config.yaml
num_hidden_layers: 11
hidden_size: 768
num_attention_heads: 12
num_key_value_heads: 12
head_dim: 64
intermediate_size: 3072
vocab_size: 8192
hidden_act: "quick_gelu"
norm: "rmsnorm"
norm_place: "pre"
norm_eps: 1e-05
positions: "rope"
rope_theta: 10000.0
rope_fraction: 1.0
qk_norm: false
attn_scale: 0.125
bias: "none"
tie_word_embeddings: true
parallel_block: true
extras: ["capped logits"]
init: "normal"
init_std_qkv: 0.0398
init_std_o: 0.00848
init_std_up: 0.0398
init_std_down: 0.00424
optimizer: "muon_variant"
learning_rate: 0.0133
lr_mult_o: 1.5
lr_mult_down: 2.0
lr_head: 0.00601
warmup_steps: 200
schedule: "cos"
final_lr_fraction: 0.1
batch_tokens: 131072
max_seq_len: 512
doc_mask: true
train_tokens: 903400000
max_steps: 6893
dataset: "wikipedia_en"
Each number is 500 + 40 x the weight over its row's rms, rounded and kept within 0 to 999. Layers, rows and columns count from 0. Numbers have three digits each. The size before them is the row's rms in percent of the matrix's.

# layer 5 attention value, 768x768, rms 0.08, rows 587-639, columns 704-767
088:476510461490504454553569558495519577466496479459482508450505469524413378544472427446438451509513440489500457526478505518473497455515522498511515550510471499496515461494520469605431480423534498
087:518563482529508608573545491456476509518472494435504520477564549533534546494442506513462534519563536463527483444520538495447518474490553436567499552534475461519493532527487397498516490573542547
090:491440543507546498459492484460441523556468503513501495521495471560502488570513491415503509545543469469443615516478604464440551464473509583436502436493530452467455505482468564558476503530461498
086:524491509559482543528511566528432517519429455521442514516488502498467495495524481458514461550522463529522475543475511526502496443508484475484451587485541489544578475533547495511488580507483523
090:472468476473491487478533511471493486558533568426465422454541454493460470422474557513478473541473518506459515533583389519568525535552530484502484481589501452473513421504498533471519558453479534
091:573442463515481540501489493538506523441495501503470467512507485556511537480486486532516479500460509527490517487488548376510493549523557457477532493497526487464457505457496494540539501503553466
093:443514529538475504551523452482439490530501515552541527499491549523475515534573496455439517441496524406519460526480505511464560461536498498603519517541506537519517481483431472543514569499495478
090:472483522506500474516544552472462500499502538472482559487511478537491459425469587463483494543450508502409446506463519496488557444572538538526516440400514502530434493451550493541458487513515562
093:412454576517575544461540472478385547549501448479506549449580529551503444446542472466470511480475533486491446486533530525519569517438542519484557540484595433472464493481469505519491509537475497
093:562505509565501527495467501423518455462551475493507487480500487482537557506477531493449502552475398445493518490475558511482517500496482405528489463500450516505512561445473526495509504587489477
093:410513502551518527545469526438535532394557496524455524528485527493502498556538504518502491515521572481521460478496463488487486415520516488495479463498509502524532559536515515483544466475475491
091:512454560524490503570493412530506471499509516512505500492465580527502461534501590507468504532556487467485454519503416523550467504462508496470552509452521554533540411490470449509474523485529461
086:499520580539550511512576513464523510478493471465526500435451509480565500581587565539494420513458464516485570480547505524470514468541591552517545475521466503501498554533533509504534537420536488
092:518527480559477523528514497494508488627501435521495511479492534487489516462460491528472503490509440493497391527490446443539491485496456547502532555446526451464561472517541532516457499511561548
090:516458521479531489478530519524436477444477482404498474439543553503451541476492540496521508499508434522482558518486493488524523522585484540448515543499489489465464468497509455461459391494508486
087:540510511497480517495493488492507493461431437541513464504505477565609519523505500573476470559566542551506480446503517567507474515456480531483478505506514541561530563455543444534469525529462537
084:533593522476546470539488486478450520511524518552448505571506480514541484511455562502470522514497485551442514441440485576542513519472504481493451532534545537481603509505525525560518554529465475
089:516538560544440509464501442423535453518545471542487536475587461478516509535507509505503514498466527509504452495481526523523508502441524525444547512569453561509581538514558505468519533489488467
088:543551437525498527511492496458487531471518459582541499501584481537549511478524480450524506505463560499493519570470507485522422604460505501477546547441534526554585456567475520555573512513478524
087:500540528539547466472545567498481476443552523507474524538549512532509527476412484476512513470517489480513466503504550543523493514473484458488465586520508501520525479534510427510508425466464557
091:576450508452527455523416514514502581492465459496529517523498432455449525539449502536434560448460492480520517498488621542502418427452577459585490543538588530503570514430550507482488497476519535
089:537493509527471540454490504559491463516549545542541495562555422510546467482462456453418566558471598511457505553571503479535458554487498498491472459516490532439583490469476552501524582452477539
093:515495503457515498495490504470479541491561521483562489473447512519489535436498478493470446471528437498534493433487501499551489475422516476458553422492574512496498545512536499444476520462465555
090:464470575510531507492485514551505494479474485482524564487469609536534524512491520572494449468496476517472481533514504561509497480513447427516519538444566520446507480490530507502522520494501528
090:465507502485475536461537540514486513425458456519545497499505589486537542489525524474574490481457472568567561498494488506458436507514460519517449571533543507528540522446562503452502556601549454
092:562544459515524505551531500494505525433508526546532514481498469470559448501505518442469492468588515425533511508541556440499514507530517492601465551512510442536515565570525522412577501502586495
089:418536531467561510519454494520453523510499543465537541515465444535463475512469506482522484493492501490487505423457509569514564539446464541496519525485519542473482563505535491500581545550485519
089:511515508547475518447488470517527440537486531422523543523504538537501530485408465466537529427489551507437526424498482453474541498478463545437509507489500530438447424464482501506436490475490477
088:478507527478546471485485465568535456456532523506569500536533548515529527476495483478468509485499503480541473573516473559523502395536504509497453452527458527434575523517522521530524504504476464
090:587494521505536544497445502601470480479397512503578487502542477465533450432511481512471446461451405454518583451527555457499554526547465500563486495504516520473469549517473486459587468396499506
087:506477540516488474522494502476435490427461456482501552476446503403480467468522503545511509504484461530528497512581499554444586530526477487483542478466480538419527537464461509524456493506543543
090:487509484468515529566458471493573490555495501474471487506487568560462493532411526531551535492549502509434535547510532512511483554504507510471444552431520476538535467445565553494457434513418586
094:477549532466470566478414511478419470470471452520499517520481453464602527495477519462444525532530508531552523506492552566481501568452485418518540529460550540492575551535530473550552475587474544
086:487512551471509510487449532516487511539442580491527480500471435482522466502502517469545448560456478483483499539450503526520485546530519429562489436503484502487527536559508530572476534504567555
091:474523513509494549520447523426569428546519532490438465492479516470477458423528452524465477505518443424523505545514452505445479551483537545476508504450503516545499479509451571475548518498549534
091:462461496514491463494497451534498485472442516508515511547493432532416481492467480490521471514512551420549468504508525475528508521535527556498517467499550459475461507557527550523504493476515539
092:589520463544444583540523451522437447463515464528504503482519473509556459486494489411536477587457501546521530531488497554532500527442593480515454506476419523565554521487533459484513510485575530
094:489526547446510510510516518478481572503479513507485507451476466414536551502552554509522517526509507484524469525493558492611506512476481501466388467525475550517463532578456464450418487480499472
087:507501492483511464434562485484501517444516524461431517500549495431584480485522495486514497443431517519588596458523467524420485513477509460510480485532544483446548505419567418462509475513536420
091:421475536513497462504605498460526588441478517496448510480489492486518550526509529513463530535522474567459557517479487488398495531461486475476485459508539496494437467538552503576523546477478512
086:525498610494504560493496464518475589537510540419535540459558579575525472449533539517455532421523485477505431491364502538547451484539441526503539420546515512474499548436568485481506543439482500
091:473475444491485544493419444501535603516467450515510535486492472575551539512469450521524484498476526493522512561513474444464463475512510532540508495452502491511509448462534487504512440531437478
088:475460470443528431509466523498524526578503516512502429555524444472500566459506499485573554506482487525529563507532545468478477495480546532521510486519537539453511526457539475508494431559521460
096:551545576572500539506507476480489497563487517481457569498475455479498454446461437489542488548555465521482497530464534445465541421477467453547496503561497567471561477434469592445543531495493539
091:551513533493483517526462558508532479539507451519470429496495475522518418520456467511450527532475525485415449539487490505513485504513508468516507488474539558505469543483503472557482537479457442
093:417489442533506531540487521438447540506507471556516502486449508466488495512550539448624509480552482450577484488528439472571488504530496484472453474481470506490544508534469458539551545517506557
095:423472520517506469488521534558466512439467466505499485503501502513499472518520578502445512418494472465452520470458570528472515446534527591461523536497522495519501527472547453476557524566498509
087:450507492539472519607447539440514495497552524547509499527498495517557455437538507496474501488515614388571493539527550503503552488500518445577518520447496498456556476579575572416433582573514464
095:585463478469424558462460426503550472585570475468492563541480498529517537468508474585413509416514535508583454459511499453525523483521466471540508458454507530467543491525532612451535579549476542
090:531473444502555512532475428511508474568489507467491483451387502519546478511494523541497477509490544448474507522480486414449445405496474429498517484481444537505559512496444495496470510485498508
089:440511467467497479577467574524522511574483493544466499541412510498540503512480557518510598484571518538478495495532431524494521457512520424545462554435506483508453478513532503525440506535478528
092:534544445441464527519483468521569499466497554550424467438480513516563529493501510457553528479505492500468515571484566491451483428559510504491457408527506552548507511507553450447463486520472527
089:559544529514536509446543505547489542478508442500534443478528482505559413416462507487475565485482488514503532476466448509476476494504498478497508462566604513456519523506420472502490540534496505
# layer 5 attention output (transposed), 768x768, rms 0.0958, rows 587-639, columns 704-767
096:509574476516468503522526523495479563545479431488519474517447578499496468476500544567527499593505486463629487476503511524528508504510432538553448570515552550445386445415636520513576508505462505
094:521470513516502441432503517486560520554531459538537519488425534489553532499479511539493407552497530490711520401506544487502499516534432471515573536523566460559446454546530462517507505453451466
096:446571468530447487535515533453519507540479491465468581521537518458496460471550472512483531550511475463357484484528544487523563512469469485467468471545538486537505546455426516517486414453539541
089:471483633438481464409481461486520447491506486493516525516548518471473490530474495456465567529502507529416428478380524467521533521586511604431584541453543595557495481444557565546501498472492491
091:525545426416502459519484467567583492554609493481523456491519449522527546527435510525548501476514549484491522495506435476406463561523457507485519429584544572486534446498472587543496492471454435
093:571516399484461499471540467509492455474535502469504534525540498470458502563458522498516471479414467540568505527490403475529503455552513434459487481566502516475530547495514522486517484450554492
097:539490496541483543509482510582487437478566520468429486475456532479479434440571581515484509473476432466460517462460493531497493476507501526463515464550524465450503495503517528489512640433507489
094:512474470491492488455532522562494494481572424503450526470524507562502477512514485484529535451517481464469561473518505498475494470487490552466487479533498525482477502464555552477500542455473566
097:493444500563566511480431485473476454512490522480444564545544512521461470499508520552445546432529504510528486507472416486457547467490480457480522471515452540495512521523495504523530497443508532
095:532526438530555411510556515471485477460519521500499474490545527468560465520543488558481487484379474522611520524580461476494490500485533489493516526515503507489522485457446512488489503564514534
095:547457459521454525468556496549462502500466525515439482458457507552475491474519461556558475508465529581569554539584501537535478536516532539497411469478449563426470511468478424476467481464510541
093:535532516552517501496502529433434605527537578474531499570573531497555504519487536467481416543514501485465511499500427566549476510490556456494457508453430567523461386482488491481533512432485541
092:557453443505480456486491421490420499488452596433510534471466457487546485511484479493503509490492538462580449466478534465450459434436431492493569503503502502553510545517536549512594565475452531
095:511520563523503466529603536432399535505475582478446535526501482489511500529442498484520466492555483451431513491521485469500395510561442516507524569496406527432437519507497476538584472448456489
094:511537497499501456505495537398479490503514502527552523478529513535493514489465511530521555477525408442398572391486568494455485474495525380499499499507470471522504524472487512495523440463516468
093:479513435497580495499475454504558477501494518423507538494510579518480505582517419516510535494430516551520455521487460510447491602495504538559500561481532565410579466535446441522470480542442520
088:485527539506545543527464422510525509511493492483540556488489441481465472528516462549443547555518473586541474587484530535541440536526490528460452461464574531474558494421509578487520488527453568
094:443482478498590537531521583594539522515492589536487578521492525465559547478540490518538508498484446562538425472504486501478517542576505506472562541554495515482443522527477476555490480431510527
092:449545516492478511477501478397502519478511475576488502471573530464492510491509474544456563510464486482493454514457549514420551501455533504488495530466500538534515443512511517524534423479464497
089:484525535559453571466485465516496486482532495447488540471477535579499518546532540530464431504454461488593540533480470513545512437527459455516563481441500496514481444388538458511427554541487427
093:519549547513509513466502521474393461520468523519509503528466525562495493475526479552439534541501373541501431471467502561546505483527496462466524482550461479435505524507524495422455498526474432
093:553515478491483542532471429468518483618456547395461525487518497456491540581535481471527475519514503517405415563438536512442530512457487591491516460492485485516526482611460482495548538515516498
095:542533520546566503548438521524538470501457530482516506459534538480497447548471530490454484562476542495575494538547532443509503408537482495477484491468518501451507461542513504469515512530533545
094:538529463517458567543467545537559442449443468562537511500539507471497517451472451536509575484453458508586458480489494563504571496513541471526516513584471482528525559476532504491455503502565464
095:432502463462514475500509526437542562505493478429525525549515577513479480465475467564549590420487497529621485451517477544481480393459518436488486526506495491508512482459498467485474429463479524
098:464506563445508455478510511531468547489563471512523507492546490460510541501609549517460462478523452519553525490524518488471500507522446456550501540502526491436455570452467435590567481483466522
090:498549441434470500557512521570465458491479504482437454424585464483423563504463601509574484524509561479398522555466420472524518539497503476451481506491528543525522519387526409573503485509558508
091:440482540532463517457540474515450536538531462504488499545490530430532514525513465462570470464449509542452539492444505484516496451427449455464373503540481517460545517501525484492512518439575489
091:601453424556439515481489405505520448477473529524498531561456531453535469489512449462491464507478411473655500489582505474494534487495480525484453520533563578439526520510530493418435454455534469
093:487516394518533573414579473401472442477504534443500479497535502502516524536486500518512519516490475510575424406523498457506547522485487509559477489541518558467496546500496530530531580552523555
095:542544548493558485487578507496533530430498537430566520537422551464493495491552420528437609504488512502537498471513442544534449549481510578563527477504489511454530464492488541504472540595438487
096:460507461498411492556601512549465508514504522556529525482504504433434462501468510530535515530471506431370455487524466547509503481536455522505470467483540472491572473491509504446539560531505514
095:516426525490563492552443551446557446562536512515544513457489508480457483533562428546459544483579469476585473519493472486620543520495497511561551570501517526446526524495424467483459529452479537
091:523469470478498451493468541480495505538498481515467520414522492396523487538422517472540512495577490483516454552494513578516463477517472556484500506501497511466498524501441480556472474504528407
096:519472502495546503472523528499441503507496545519538494515524498496476516529554546551501495542506587449631464544524512420425469536514487479507521509451487501526558468528535500490490523427479489
098:544468470554471444455519492477537502549526467498539447519494467557520506552460499463472565467511597472490507471471523466457502470476492510514434556514452519510450533455542506489560547483431501
093:454430580533576545480480524537532522504479505527557533478513499478471448454564521561486446535529358515542547566471504518515525453512528530504534530456503455517531464515541505498489453469521514
099:487507500507523468476534463540501572475505473515538483508497512512524472451541513427522500470480480533449489535483548520461475644457542488487536548561520502519498504513561517569444517543424507
092:417501426462504463578500496509507400488522521489580536456467498488514498528532515531458538436510505487662530562508547538461542556521572401497429491486383519516478500482487527485450486494523504
094:474521522479566508572526539479540504517497441472479507507560484545467471469592403527595519436407440555327502546537457497469551512484500503547434562494518512522474475493420520497480496508488451
093:511569515524515503476495427457569457511516511517419550498501459533582506547531411514529469519478437467353523480495486506517548510374480489455479509488458565514503477454460543496451471528513473
096:468459460503416490541485431508521520503474482534433470474475504476488510538495551476558530501529407472407483445453520536494536463485507529461533442479491489483479495529417481500523480508492539
091:499524556506514567428507537492487426536471553479485552407566565490466446486503476586486535471546510529464487487480537446475433509502526539538511519532416548521448438491467482528519528458467458
099:524490456458491464480496529438479491478514496475513471518456444468514529505524589486509466525438454530423484487565517474490486435518430468476490496560496476482550513463485526469519491466472582
093:496552497576437533510426432504605495548505526498415449551502561473484480571480382510390459472467532573486513477501473524449500456478502536456506590460550561499562490534525517477519485545494557
096:497560481483424485490497481403477485524476489459448533548524540551506536497549516486415468539565484462717482480470452545432527504523458487547494479477528540544470465497529495502550468479467498
098:508532501592562496525415502528522449496498519509521544466533526494546509545464523527505495493528528487446510570453516501519588440550524481494509423458564447537464442528410444539519521467494543
089:509437491491490466477528533567516443568517520497450461475565516491402499574526476470554458494527433524480460515453486446503471524504421501556473533471501494540470531507484458466464539459491470
100:514475444502491499597443513511538443484413545451530488548511453523505509510542471415510499435484448493504456506491490555450492492474484508514438458510575520502499486492444512496461481517528443
093:444493581484472552479435499503497510477539553461484496525456559546469482547489510449415507493491506508297512458524537511509467520482521486474467520470486482473470496526513511464488550514528568
094:484500526419436473446498496461511476471474498493493488483494504497533457487497471462497420435492456451506571524495524494538501476374555472470494556583512547512502451454537531453501574533445505
097:517479479505502465489496471545540541561488511522495429535503573477469480424502459479499515510466477539577536473502464499555505543451529543466476461454485573429442445443480437576480489566493514
092:528558508448610469476439532522481479517566500610486462529496601468576536402531414505500511516513491542488426469550472534521524489512415516498486494457507518453457405581566457500445512542557487
# layer 5 attention query, 768x768, rms 0.074, rows 640-693, columns 704-767
105:491554512468556476483523503558470454561603483499433569494520515486483577447441427579544507496527538551297468521437449424487543386499548507488516547496502541486494482523592542554516474510493500
102:543417528484520512540471393501516558521430513465514519530530495564462522504396487452548535393510384429583513465427500538524501511521489465568514514528562526492519515533462522504456580440500564
092:527519485577515464470539557480498448458491547518485530523482571512534474494472524521507544539494507457652455467433566573506478512542524484527491492543529446537519485462472538464492470498497579
089:462432443508465577506481573491492489425563487537499478431483469459460462564541495461518481495488495505484467562492496463455490481477501494423485521488492467536468422447513462517468492544525512
082:492539462526494510538431561504486412462519499496483494452480545433462447497546513454529533513560525608425500455506471539515476451550453563440507533482565511520529514517571492543500485504496473
089:508560540489512489510511439526469431533601457474496553520514530519582534448545447528526526566409488475436461448418503567443440472492469579482413471515562456490532536534601466448578459574494546
087:516516426514522523527501480512430414495575563502462567565542525433479479475492517519492577544510469507424485489461498443519524449529625560494489544488603522476473521538492496520489494490462434
090:522576498525584491529509492563523468486551456499506547462536505551505498444522482559546544454554461478494505511539530417492503468472504482466539492524492519523427457528508477480472448530436445
086:514557578481497506475437543482488560502571444442522546513525498453550470504498511399478469498413545472479466507551481493454408509543489536525429493523492507526406474502515509525522483534475537
088:500505505546442469542534490489518542563515559462548439489499448528485572474453514453471505539514481510528509564587478475464532519478539542470512497488505500526562532553464590553471521499522528
089:530511488511488451576522483483471497539453528468551500482511425528487473568449486491517484534533504500506488506526511434429471490497519511498488467494478462513498576530505551540404481479527436
085:453430528557441535537442423458482570516514470465518524438444488553484505453459487509477519477465467435495506496457515524508457524479518492513443567543467470480491510503433506493528512500486526
090:527503495452463482530527473508556540529537509474520447493409423480536415534487504536534485508532533459610550519544499540430511514567396511509436483535443473480542497511520486410474487510536463
087:553457555498576495520485506546524528513462527524464501529489551487441464502552538505401424446501513489451499516492492475517511444535486461483483476463419527522446474452501460559514539572480478
088:488471487560478475509515506512534465551485536469483568499557540481457539593544506480496427438490417513524532557503582490419525527440504569436480508514472552460505499484501455550503534499543487
090:449478546526467417493522501506396510496509463460475438454501495514489569543529421454514426500506546501490497581507443420506489490508529477517533456497542458458519502476449525579429460435491474
088:452516501536527509487483469493446455554469484514534521481499558454508512517508498476493474489516569518413514442426512462521463484410587547530429533495594508484512466514547448511455486468495538
083:528500465477539452611467445494576510465527488564491547561506507523441471461466572561506516508508507497506475421511498467409496548468560568537549558486480521535450550544520488508451534514525492
090:466473453473515570465535487460502442458546509439524535463485481519440511494520547525548533473454500479497486533472496551567501465558512526437452507495469498552576452457571490528478552498525464
086:530472531477514502467469456454517594535465565495439498511512539498457481489493556536482476486516488542492486498504492502435461565548511499482485424507493546485529527478543488515512459437428544
093:540472479436509478536590488539589442516503482510518544525500481506439485433511549472506537497460426499523559430533438497502499542511484534481558446565475511484480519565489509437478510527451488
092:460505481526507501471520512468503422488470523529461519495488538522539499543561522480435456637456469522454494488549424463458510503463498469522507546402471489503534495476568482487470539500479507
083:453502540497578567440490578456528415522514540432474565538539514497524505577530449516569457452493530450466506446498464562490491491533510456465517490556479504501501464488502534504437471500482464
081:469502437601475535479392483486517508567506512549399499533505506431436517504503514476416563476559528507455461466530435550465439534491467502484524442538484539509502582505499512514463478441518493
089:463449490554521472528510491509451497508475512473510501502466497506516617528444543487477554530478553520495472416456537441448513544535521521473497471579400514500494556416488435481496484495579481
088:491543498475488539437513507467513502524568471548538548511477464500515466417569380467507457531545567467476543460477494519455488545525488495557504463500459483501539551491464513542490509490553530
087:475464458477534488496552505497498539507497453458473471516576491496576537469509484481510515477512510534564439510533488419500473412554490454475531589454474522565484539486450570435537485440510473
091:461550544501526504417500513473446524506512459509448431549502527489503507556466537498515502525560525518478532506469488491460535557446463527549473512541606467479465534538494522510584484427581452
089:466539537430556471557537488531461477521454474515534521517470493508526488488481483482496471541465563518544466495461512448491451515448497506460481451468480462501568493468581517528514448536447553
091:548532566585464482446507502485495497474485432465545444558508448482506458452462523536520491517527569503468543481506506544391520534515444497455440577470437486487574510462512453476524546492486486
091:542486502485470512513473465437456431514548513506479527474488532488499493486566502530569507565556563467477470527576459574547517455500506499514426505454517511533474559487471515489521507491554521
090:450506544497485524515462481458480516459532430546493465507528480526606488510478609516465507538483518552518511552555479478552446498553459473480519458504548552510540555442455586500516472509465539
092:537534528481469511489530465559450529489571412550518520513474421485545517541532493448466502552502442500491459478513475560475533551493469442565507497501535477478520482578499547517482437543525472
092:431513531496540490519555491526518487502504529518481495528457515451515498486538532492502480510533481429562614407562541472506506516522518473498519458479453573419531529484492518467467564492536492
088:524449468453516551523449524447553494520522512624534547437466531498522552538532432464523490533508546543445546506433510416475482446444479548434588478453503513512537485459544525422487540497476497
083:481491566515512543529489492509498453508493554463446533455475502524542560502484455500564518566455508479448473418498550540446508412501545524492456458468434544485513511444497445460575514516512504
093:476519487504518531484512470456448509466488500510480536497488496450464510538424553466573450502413476420599526457475466471598493435526446458513487511486435419461554533504437488544494539451529506
090:481492466571455521471510485547451520495518475449502488542466470553476501490543486539588440465497503526477417481447527540556473453527535534502450604546583389390495531530534509482469461548569479
091:566466517498536592494515443513549493488507549506462470514460526465617507456527478452544443527520477438541579511557471531502483535499462521506568582506574448421459504503495506471529491460539414
084:482537525547429461511503447489488510523507578500489520468426462521373485469508500505508522462466500492493491509531539493473528519476511495520482465504459571446458509532445490495477461509519469
091:482524535510515540513486481468520529575489517487541452500500508494515534508476510512486512540513559534579474507534434512504511445527516568429608533495469508498515506495463484596402487507496517
087:526499475405538517462525504518489551502541472467531584536447488513423516495496602467531491509512560483535469442511497491484533472495482524559529450461537525448426476434509465521513521446490485
089:507467466589564463500435441492442508492481461551518501439491528451552456506518475514511537476534506506522552482488406480494520537469495446504447553476441472539437513475495525477455531529596452
094:515519547509519501517590432492527457517538460456517504497497500497509550408503462506471545517512452550495544458471418572461490513492543457453558479466497491502487446550472457568498479558510500
093:383433489433465400478565597572531549428518499496539506532473459509517478561473554499505573507451465469515525541509536523536486440494508487500441528471442493416514559571448487644507512564476481
092:512511507575492514510453578514472456488502532459417498499557507465533511443511497543536493506539428479562490507512505489597538458421492449571444533394410485464621491505451474438529502462499454
095:515461482538453503522506503485450472511430527490496510501495549563618461468452473568472509441546532496530498470478493535436589484513487488443472468463492495510525516471517548465537514413516496
091:481559444455549543532493590468516490456512558485539454562477562448509488474441557578526464499524447455501524527468535500479523425506538440584534475486555461582490487470538507507479515434488547
092:437539493448508504486458438461471579495521502511421504499458491478576478592524524496507437545550537579553449467533505511404492518472523427460529564430566476559465512498537430491546526461612479
089:476511532487435446523531524487550537494558474550446615499514455502547512493456510469535549544524511565545540465412496562467549433482478484455484477534542475487420462471507569523457481506507530
093:507513508452534427525491515490554467512580446458523488500519471494550503493599470547520513594507496540466511513469499589420524457465463473510505471490514502547473441440459513485507468510579502
089:476518539556491549511434532476530537462461499497521489461503524467518467533480506475466546507507442503472446552478504526529543503444450541552531488534492423417481542431426566507461529515389540
091:516527490460508544542471509530433501489520494502470445505498542500455519545429590488576459538503445539510525427542517497404487461495459489542471569394494561568542533525526532504520456506527500
091:576558569404539568541511549458516525549485496488520556523553518497479440499492527457407530516523444402395510415494514453482560455490483468469463560494490520454531530562587495437580476596482439
# layer 5 attention key, 768x768, rms 0.0743, rows 640-693, columns 704-767
110:464509517484539482487552547533492505509630506534500516432512529459528529450501500563479447487495535493286512507469477446490480475454588503473477526529588584566496516433571487547548466512499411
082:487497531528537546497494482494495469480518538516507466492456499516456496447512490549523514497468514520514447476478515481482556465544542510471469581472547485545556460514567571514553555584472560
093:519479507538496512514477524478490538448506576539447547516488446502524517486536481489456494471460444507684440408565529432553500499523496515581548562394479449466518488490459572604516557487549506
095:475542477574460498540500483563539447469409494474468481532495499478521448503463557477534493535510410526599535543480568556484471532532511526456533515546441458492531490497434550489463529592429558
090:452396500448479500492468478527493534466448443503468501507521487480494423528434513518543538490543421532601542487536505428544584478492482500511531464516530451417468525410444528503493582476525504
089:533550488470504493490468515550515529522552425608409492451448549463475430514508524421539441508484541554392530498490463412480481475424471537523500452514531611428459509517522510515529467446501398
091:481471454507472484473477491514510522527451490387585458556478483541493526546508491503506519470519522497503500523568524530461520553587510509554509449492457450522546493532508518474509526410507515
089:489578482524491469533527493442479494435480426502525535468523610513553563551462529459481493500450484422385509518490492492481404514514497490425432480525510496480455556445488503570461425487455547
088:499486548486499563531535536546393473494490503493498494510502472557480474553468501469506533548551494491398498572477521438396543525509452513473525507467508549549467488477529454474474526568525432
090:552498494515531479531464464504501500510507466449541514493473425505482485562508470532502480496454489460533433498531444512490464496562524485504517530469499440466465551459496466477476503522504539
087:546513544443465464485487497560508510546566513466478509540477522508481485505534513458505472501549526508476487459436461505502510498468476525455490523568496485479473440444493496487497441462506413
092:549526514453560463506557476444526493516506460457573490476445515474564508501474509458490446504446464561549456434584559485440464384511411512517507547505522452515509507501502420542569500454504499
090:514483533489470479503489536508528510473468544481550535442492507499434545501537526516466573495436540482637524440551499454500430512605518531453570586481469529527501552562463510512529534523537515
090:458464490549547530520517473534484475458596504478504463594541492484504566563511576431507481410489543456524540500474442553522487371508422551464519528462602507412453496485407493457427527429604586
088:520539519589513520493453480484533450485539493448543480435420541566552409523404514508499509537515502534521470565504508544533547564524563537458481504439459504439574539488494527552468463487511454
085:444498470505538534469516500517547515477513557530447484478453499392455460461429546458439579516519539504532471521462514470588572502501418496444558559474563516538484515480486518548534481551520469
090:479529462525535536484457608522479491477492488550522527467524489456496446512455575447533531480421477520346480449477481466504528510500521549457518464544534463493459524518482472534522571562531437
088:483527530483534532478497504525457517519466557476538517494469481498469455473546544438529545475514492522478450488476514534473471518500477446472481525563495464486451484441476486555484559473483425
091:492428540521488471528486544582464469529477484565461533587478479424512481469517439539567461520590488488493502550485538547448471466507483524521510545538542501525455471554475544582514521495477530
088:423567557506519460518551554435467464503517495440517507501480459460474530501445566504532546535451501560548517448478523532507447501524456475564449564513479537503507515547472581492493419515557398
095:492501532531491527500468428479526500458485442524464467541527451468452502504528469519516524440489495471597402551569529446410473505490491489554510496444508490492465451438491512489467553481527522
089:503462455503536454504508477547412496489563509443514553562541446521512473546502534503471506502536487514453491508521475531495521489485455460492544487547442581449481513535473520506471416488583480
089:518511525527439511525444546512535456518458449459424460447456492577507540540450561470488548462525510451450478559430435523457502525466444475574480505433515538451381507503444514462538564497445490
090:474523567500547447520566475532472570557557497512483490484458492475439481431502537489505451452539467552532453380517501456480579533510535509536503507474545449598538430558581475488474508487521508
088:558527463545465477486491549476456530452503501468575529463489478503509466533519494497512515466500483461421541475552537523517530485535506515494526444481553512510516521531486523501453572490516516
090:466521492501425575523520575450524451460484548522486504565470535491563546530444499512472542560503484502580496497492511445461501585519484506477520569472519479506507554540509539486490552529464541
090:539470494539460499525418542513457520484441513478516516484520531473446510530462426522507458510455512427564499557506524485555451450466436490541472462466542493531489439473526441554433531497451462
093:566542497556495488536479515490537547523515413548473484578511527495514546458513573584468555567450525471374538508530519516485477448512430511425548463539540542438546483491510530475472488571517474
091:552537473541455571523527462478563444541451482515498498570487493466487494533519506509456513426482517496582484514498502500542482461501521494514510545536489520545518517492491563452428487477498461
088:494523518439493516527505565524485483542515459559524403424435557524451490458529494511472487453499479437467530519478458481538477506470484542575474492533541462593436471547523463444452510545455537
088:543419489554524509424504505539542572490460483463520454545517529456457540490453458479514534519506507490496564508480530477534537421481534495495527569522514590486512505441436406457499618433493447
087:465512474503463460422523475481519488547465534540514431474567534512523558623499478496511574425520471540506521510519493454516417490433454453494458517451511474496545541525491512427467474452529466
092:539449536585532526553500512430538473548506467483534511474532505508496461479512475469448493423438474598520472480495573457509510512550622498509504536501491492493465473516517413533551479565476493
090:525532510491505497493573478523492570502446510536514504583452498489507507475505526461530473599475484549445476632520479500475494510605528510519462450572541457509451521460509517475516468519428504
094:446456480544509544397503551521509507521452471507521457440517485489475462442482532514552418441447477526316498519453566535511526504516527493452473452554475479480468464434486501433502503459398494
090:535578517548496528506485488502456504495450521548546496521555444513521457494553455547487499388510460505451475535497510494535485461498538506507602554533472513525451531547514552505520515491563548
089:475492587465462491515574476564479467521554528435545461480433438484550555479503490558576530514468552493541532448430518502555445405485493593450477468491512552554475562491615516548478506496478474
091:495563486480606479485483489450548442580437505511507544435454579511497528534479479428525448560484457448453525492544423531507465491451515480440478509591456552584485456511504441523546517556408483
089:489535531520470507478448523541447480507521467462421524411508480517427493556533513495596557487488499566557490509405493469511522512435448481476439461514445490544461534462535450512534481514481475
100:452559508525536543537444529537535560515480457461507516534518541542469474555497535494524547537529520487385546547456513556469478490466562479526479528564554569489487445424561489549514461506518410
091:500568508468543464452553501523432400537558506483498451475568449481509495515505456497464450496505505544408435455488470524443547480443490501494474511498567565470459456487553518485547483531475397
089:451446558576400446521492505501500509545502520553492501431564581479567536479508498515489481458502481499368557506467528426509503526449511484463458503516541585441459531521599490505529481506512498
088:457481504460439515500506555484509484445526479504499442495487529471478527562519567467518533455524546483477512528475516449509484580469530522466491522517488527480561503453446470435525527433449418
094:532491486500517538493470413466438540544470472448535527556417528492480418544539476516447555462520522431511470525508490455488517412493427437573438518447483516485507500488503637508521517560490516
090:511573535539479464564533422442455501552561571533518486473536534448506510563485483536440505412517483465486497475510486411535465500525493483459490514525509403542474458516475562485520511437519527
088:465499575528505485450527521588530517526543503461539529433444528569477443486439506505476566507477555497430473573434474559444485476519524552469452470545559532466446549528530505452509524548465554
091:499602467474497520529497457500568560436455456462481458480535624462501396536424566470484462538438521465480501518570506451473489519548578536578572519520470560544463473491510534537485466504473486
090:521528519463489452458513497503489514547480469439421473421518547489477461518519458487589518488496477571462523469507504498511500520484517531593508478514489540529560542503449512482517523538567498
092:517492516472460570437511511476444469476546440495490529508597463463521557499489501470517532526492474496486478381456544440509499458445491505488516534469491495505523467478489471475519459453487445
087:459431513527532468496522474423512570599446518570536450519499517486530473417539464542466430479524469482534456487500517460492439542514487504443508424514537465504501422489501480476496528431441500
092:508455464561462532526524524490467517474505508452427519562496476491427512474499502494579511504504483493567445517608475463581487549506461519517484554425431463540551478496519526569443430517516560
086:509538529460428490576531489567517471438511490465474571473500467484572480451464542544488552540479514532481610495445534545483422496575510436521464480504421530457544542439450550438519488472524533
089:499483501524464494513449476539456512530486516486576530496510524491518446460537491542458556482473528541542515556470456467521473532499530478452537477505501468521449549495478501504458530482469523
088:488444460478538488499474467527463542506573489538494523531515486550531555475539568589485507533505581500490493556505505481481442576557502507508514427549550515526456523465503500524418499479600446